Part of a small language model's weights: RMSNorm before each block, a variant of Adam for these matrices.
Each number is 200 + 40 x the weight over its row's rms, rounded and kept within 0 to 999. Layers, rows and columns count from 0. The size before them is the row's rms in percent of the matrix's.

# up: layer 5 MLP up, 1024x256, rms 0.0626, rows 426-450, columns 64-127
# down: layer 5 MLP down (transposed), 1024x256, rms 0.0561, rows 426-449, columns 64-127
up426,081,221,210,161,264,152,213,203,202,224,228,197,199,118,226,208,216,222,271,244,280,257,192,153,282,184,190,153,194,142,193,215,231,168,261,145,173,246,230,262,248,195,194,263,159,235,227,191,121,168,174,290,239,250,230,239,142,179,199,242,220,251,167,200,227
down426,081,162,188,204,204,228,186,172,242,241,174,208,162,288,163,155,187,128,102,148,171,126,265,181,114,214,172,172,205,262,242,232,222,200,191,180,209,231,172,144,154,255,177,203,243,256,193,214,237,168,245,127,160,216,189,141,203,209,194,226,103,227,249,252,170
up427,117,233,191,123,211,196,227,166,238,320,97,150,222,201,235,162,155,229,198,242,222,264,203,158,243,212,191,257,181,222,164,215,263,154,180,204,169,219,216,173,183,207,240,232,170,182,159,186,174,173,148,129,193,204,184,223,201,185,208,210,224,236,214,228,222
down427,141,168,227,175,192,179,173,140,273,162,176,208,219,211,161,119,200,161,179,200,160,205,201,233,241,223,161,159,222,197,238,198,195,154,231,249,174,229,359,180,234,204,238,282,135,204,141,197,172,200,193,184,154,183,171,261,254,115,151,249,194,243,186,229,205
up428,100,235,265,212,222,248,239,178,181,198,208,220,247,198,97,185,143,130,161,247,159,215,217,229,199,194,188,132,192,193,258,235,183,159,149,211,207,225,150,125,192,195,186,234,141,231,203,192,214,180,248,244,176,271,98,203,206,172,205,232,245,157,217,204,232
down428,098,236,234,211,162,146,205,140,147,169,245,278,204,196,260,263,176,206,211,141,135,164,135,159,184,181,282,230,199,208,167,231,188,191,211,244,170,258,187,161,154,224,232,230,241,228,158,149,234,154,171,201,244,185,267,197,275,239,201,160,160,212,209,220,158
up429,102,194,212,292,194,212,202,184,255,179,218,195,211,195,164,221,238,182,198,203,215,172,239,158,238,177,173,213,157,210,209,209,195,149,237,215,251,301,196,197,278,238,211,203,175,261,124,253,234,192,218,220,148,220,273,240,190,242,190,260,230,208,208,150,263
down429,102,133,186,221,150,147,210,226,218,213,192,220,215,157,157,181,199,221,156,210,246,238,265,159,168,185,210,179,137,170,223,230,196,186,174,276,205,159,233,161,159,213,116,172,201,185,247,189,149,282,281,171,217,202,177,171,158,251,237,278,219,203,220,169,220
up430,091,225,169,193,229,223,251,160,210,162,149,175,208,209,263,188,216,263,224,191,224,193,190,159,176,259,151,161,239,187,239,251,293,186,193,192,223,194,141,221,176,166,221,172,205,191,243,235,268,173,217,210,316,209,293,209,188,208,245,227,191,236,253,165,235
down430,098,182,235,180,203,179,153,232,160,201,266,156,238,177,233,213,211,227,196,86,163,274,179,164,221,253,250,179,223,228,217,229,270,125,171,195,183,201,149,165,227,231,204,230,188,164,158,216,116,190,173,150,197,201,182,220,209,189,191,198,199,272,250,200,208
up431,110,222,199,209,198,128,247,180,161,287,199,144,279,166,298,179,224,133,193,222,251,178,221,146,257,178,196,92,271,183,228,205,190,146,275,171,170,173,171,149,205,181,198,226,202,274,242,243,196,211,168,216,143,180,164,195,180,187,267,242,179,179,191,183,222
down431,107,186,191,196,154,288,212,246,239,257,209,129,180,181,179,61,245,186,120,188,226,196,188,170,217,191,223,197,191,177,199,228,170,237,189,171,181,203,151,238,186,225,155,202,146,177,136,214,250,247,189,236,212,174,173,230,232,261,145,189,273,167,217,167,224
up432,103,243,186,198,173,225,189,188,168,192,210,212,168,113,284,190,205,207,157,241,261,230,202,126,170,228,155,261,156,159,254,268,202,169,221,233,229,217,156,202,210,177,205,220,145,222,256,220,260,152,207,225,192,198,246,261,151,127,193,181,133,161,149,213,219
down432,104,192,221,187,239,184,319,221,186,191,204,162,221,243,252,104,210,262,212,269,180,255,212,220,186,182,209,157,213,212,158,192,216,197,198,181,199,181,300,250,175,223,203,116,257,222,232,170,170,111,250,156,181,211,229,236,198,231,235,191,150,168,215,163,256
up433,097,250,233,223,182,178,137,159,287,193,206,211,192,160,245,148,251,237,193,191,187,258,299,239,148,198,222,157,225,268,256,297,167,164,223,225,151,210,192,238,187,261,168,219,161,215,174,207,210,183,135,202,254,134,210,228,115,174,133,208,161,205,189,261,238
down433,100,223,140,186,143,155,186,221,247,135,179,250,239,209,213,207,168,197,167,261,243,258,216,196,245,186,185,204,227,247,256,226,192,167,224,149,161,114,220,241,257,198,197,150,206,275,253,166,148,201,276,173,157,222,256,153,206,163,205,227,293,193,200,158,176
up434,101,236,237,170,209,190,228,262,224,230,169,192,265,237,191,203,177,179,245,289,202,200,257,170,181,153,228,230,241,137,159,184,115,248,148,177,170,193,199,160,189,180,208,195,194,291,209,166,141,158,237,163,205,153,104,201,254,252,197,155,159,199,222,257,271
down434,093,205,190,249,191,190,240,207,150,247,160,231,264,147,141,210,276,227,224,194,198,213,208,205,190,223,276,206,239,256,198,149,218,160,181,206,168,269,209,150,209,176,184,222,237,173,214,178,195,200,96,219,175,201,202,182,232,240,223,232,214,327,248,184,196
up435,099,289,158,177,195,178,187,208,218,273,200,188,203,181,240,162,234,235,176,232,209,209,193,252,206,233,257,167,286,209,242,261,193,177,202,225,259,214,244,264,237,170,119,227,162,191,200,203,216,106,136,218,194,259,206,250,266,199,182,159,213,199,237,212,256
down435,097,149,202,181,249,158,91,225,197,194,248,259,148,236,161,149,203,206,173,243,115,159,200,254,218,177,159,281,233,196,196,257,112,162,186,229,183,184,174,174,167,231,220,172,198,195,154,199,180,199,176,185,180,200,186,151,97,213,129,236,184,129,195,160,252
up436,096,230,143,201,148,143,197,184,196,146,213,189,189,214,97,192,207,177,167,234,178,170,191,142,322,232,217,198,183,226,163,221,236,173,259,249,208,144,170,173,156,199,213,189,173,242,159,216,226,220,246,211,229,168,250,202,206,236,271,224,214,186,210,143,235
down436,097,233,177,175,208,159,157,281,211,202,229,147,176,198,210,223,153,169,221,138,191,184,261,274,111,104,216,202,166,226,166,167,186,224,137,208,190,178,182,220,170,250,220,192,187,168,195,181,222,98,178,150,176,238,251,210,195,270,139,236,171,202,200,139,254
up437,104,232,279,289,286,159,259,170,219,208,189,189,153,169,197,184,178,114,175,174,252,271,179,240,203,236,186,150,137,183,121,190,214,140,185,277,141,170,220,195,202,280,168,198,142,211,248,213,147,175,138,221,223,294,217,234,272,171,174,250,175,199,198,82,239
down437,105,219,179,191,200,160,184,191,193,196,200,202,229,221,207,165,155,176,147,218,242,218,248,226,141,183,164,247,235,196,157,263,145,172,197,228,148,110,207,165,216,286,159,146,206,201,216,182,182,224,265,215,225,173,173,209,148,159,178,233,227,160,164,178,150
up438,099,193,247,200,250,265,189,182,215,314,222,203,113,182,188,158,239,264,187,208,294,220,221,234,238,201,219,232,176,237,196,187,209,217,279,187,184,296,123,303,256,199,239,287,126,259,120,240,220,125,131,205,191,224,232,228,184,262,222,215,201,232,221,242,240
down438,101,155,119,180,200,220,168,181,188,137,207,184,187,174,244,276,201,165,204,142,158,278,179,182,163,202,213,281,214,190,174,126,197,163,211,185,331,156,194,198,190,223,222,197,200,189,214,231,208,245,187,211,239,202,206,167,196,158,178,192,199,183,112,185,164
up439,087,237,222,150,232,316,247,222,158,170,208,228,161,208,227,145,193,216,150,209,173,263,220,188,231,229,308,174,160,210,163,163,234,199,173,162,201,214,189,211,188,277,184,194,164,182,258,182,197,281,298,233,241,212,204,223,197,220,205,168,166,217,175,147,177
down439,078,105,250,195,165,213,261,209,201,198,227,155,267,192,171,201,203,168,273,163,196,200,136,192,217,267,176,221,253,184,225,216,187,215,273,210,121,247,155,213,294,232,203,197,208,201,115,179,196,146,108,259,228,259,171,187,206,270,131,157,226,178,210,210,215
up440,114,281,228,145,186,244,198,159,243,158,167,196,275,246,197,173,156,199,220,202,191,237,237,163,229,188,78,260,224,229,163,182,208,181,180,279,199,164,170,263,205,218,148,223,177,194,227,250,226,166,175,133,213,192,184,266,182,229,236,229,154,228,214,184,258
down440,138,218,190,134,177,253,196,240,124,188,202,176,222,271,199,176,201,171,209,257,246,251,167,229,177,230,171,203,212,261,243,196,125,208,179,144,188,144,185,79,241,137,155,198,230,246,204,223,135,142,132,163,204,237,147,203,256,132,232,204,187,262,292,132,155
up441,099,209,248,190,247,184,222,181,234,249,284,168,249,222,229,181,195,201,155,184,189,191,198,150,177,219,148,180,150,113,166,229,233,234,223,205,163,212,207,148,250,202,175,229,205,296,148,202,255,166,163,228,75,219,127,217,270,277,204,198,231,221,253,233,255
down441,090,191,178,196,198,207,197,192,146,118,293,259,258,152,310,155,238,250,162,221,187,170,216,148,209,240,253,204,142,275,196,157,183,239,166,210,209,116,210,207,234,210,170,221,184,160,260,203,212,207,240,252,153,212,182,229,240,252,121,209,180,217,119,179,235
up442,095,223,187,191,194,227,213,165,203,225,137,172,206,158,181,198,233,196,272,217,171,226,171,137,211,219,216,210,201,211,139,196,209,191,157,116,286,205,202,183,236,125,204,151,144,250,265,252,187,169,146,182,297,217,198,204,114,216,211,182,177,218,287,201,188
down442,081,302,197,224,217,163,247,182,201,199,198,247,160,185,251,183,179,199,230,204,213,240,225,203,207,233,269,135,218,204,179,300,216,284,196,244,116,179,193,148,279,195,231,211,220,197,212,147,170,154,240,183,178,217,210,276,195,189,156,226,165,170,177,169,179
up443,108,209,133,273,189,147,187,192,65,178,223,208,191,257,224,141,153,219,217,215,156,186,238,238,222,141,164,194,248,171,172,166,224,304,197,216,214,192,188,173,201,280,186,154,244,220,97,249,148,183,236,180,174,285,197,189,200,266,198,197,193,223,243,275,222
down443,107,167,235,164,223,229,249,104,266,265,210,252,195,218,181,209,200,235,261,198,197,210,186,126,193,289,215,226,196,96,168,178,237,216,137,239,171,179,182,181,280,295,148,140,210,199,194,190,218,198,206,203,195,167,211,142,185,139,207,133,263,179,224,196,186
up444,104,218,144,201,145,174,220,174,256,180,209,212,203,179,192,190,204,235,174,196,125,217,224,255,132,262,189,208,214,234,290,150,145,120,245,170,156,234,288,143,185,194,178,195,253,235,267,257,218,178,235,247,257,200,239,251,268,203,202,219,189,202,242,208,216
down444,103,157,193,271,244,196,226,191,266,201,205,260,217,157,204,151,217,179,192,167,218,181,290,184,193,190,209,175,234,224,177,215,228,212,226,163,206,134,219,224,201,197,285,225,130,191,202,187,307,181,208,236,222,217,210,173,223,192,210,224,165,223,140,204,167
up445,097,180,185,234,244,263,208,191,198,216,263,235,260,242,153,208,175,164,187,223,177,212,167,227,231,123,255,254,185,205,238,183,135,114,130,171,191,243,179,206,165,225,203,225,304,157,209,184,262,189,168,239,254,204,230,196,212,222,223,280,212,189,198,113,181
down445,091,155,206,242,225,219,165,233,243,183,219,280,208,174,175,274,213,193,233,146,209,255,222,201,191,198,231,195,276,228,226,166,213,145,266,226,190,204,217,205,154,172,185,225,202,261,198,187,165,232,259,213,201,214,244,217,162,161,158,218,178,227,226,188,189
up446,104,192,296,164,239,199,206,206,203,232,241,192,183,253,189,182,148,128,193,202,170,256,207,190,182,234,226,232,214,245,192,208,220,213,211,187,162,266,189,201,215,261,272,214,209,271,156,136,234,143,88,187,184,118,188,169,219,193,214,232,193,227,205,209,220
down446,106,215,94,228,207,250,225,183,194,231,225,239,258,151,187,207,211,216,209,210,192,152,210,154,199,144,154,174,197,185,219,295,220,129,277,188,213,221,149,166,283,182,211,273,173,228,309,176,165,239,259,231,254,169,198,250,178,245,220,222,268,133,219,178,249
up447,114,237,227,208,210,216,205,258,241,249,227,188,199,230,238,184,131,178,191,214,153,195,212,192,208,188,233,232,266,217,216,268,162,275,155,245,144,197,198,237,338,165,151,159,234,185,238,215,165,178,212,164,271,211,224,163,239,200,134,199,177,137,228,243,224
down447,116,274,192,213,200,148,229,170,183,123,219,156,262,197,194,243,144,211,215,177,132,205,179,137,247,235,261,247,159,252,202,236,174,183,185,186,222,153,229,187,161,202,196,248,275,174,167,159,131,241,208,158,214,226,182,309,217,147,173,198,197,203,211,255,270
up448,104,253,200,295,156,213,214,161,186,183,165,202,205,203,55,205,185,247,176,197,90,217,205,157,240,285,167,183,196,181,204,246,188,155,178,137,222,197,193,161,161,210,210,218,245,213,156,185,155,229,176,220,231,210,189,177,240,207,272,168,251,137,174,169,255
down448,104,194,217,166,219,167,161,262,194,252,195,233,184,231,183,269,239,172,149,206,201,158,224,210,207,126,161,115,261,275,202,166,176,207,237,183,256,272,231,189,217,160,220,182,191,102,227,185,170,137,163,210,256,171,225,207,195,222,195,148,242,152,193,262,244
up449,100,229,267,183,211,210,207,182,169,200,155,190,234,247,187,170,163,231,199,136,317,196,203,235,225,173,200,195,223,243,177,187,204,240,182,138,215,199,185,197,203,294,161,236,141,233,179,223,128,191,193,134,186,190,200,174,199,213,150,211,170,233,291,170,200
down449,097,297,218,138,210,124,203,129,194,207,248,199,245,212,200,133,249,176,158,182,212,203,208,146,152,180,225,265,231,230,171,239,200,170,233,196,203,180,213,199,212,263,207,289,161,219,187,169,200,171,181,184,211,257,159,246,175,208,246,204,223,185,244,192,187
up450,110,213,205,228,229,262,225,211,242,231,175,182,229,226,154,175,193,117,184,199,213,223,165,211,184,235,152,227,152,145,182,261,198,254,219,229,203,243,291,222,249,178,221,236,139,233,142,226,239,167,228,179,162,205,221,212,268,230,226,244,233,150,251,196,240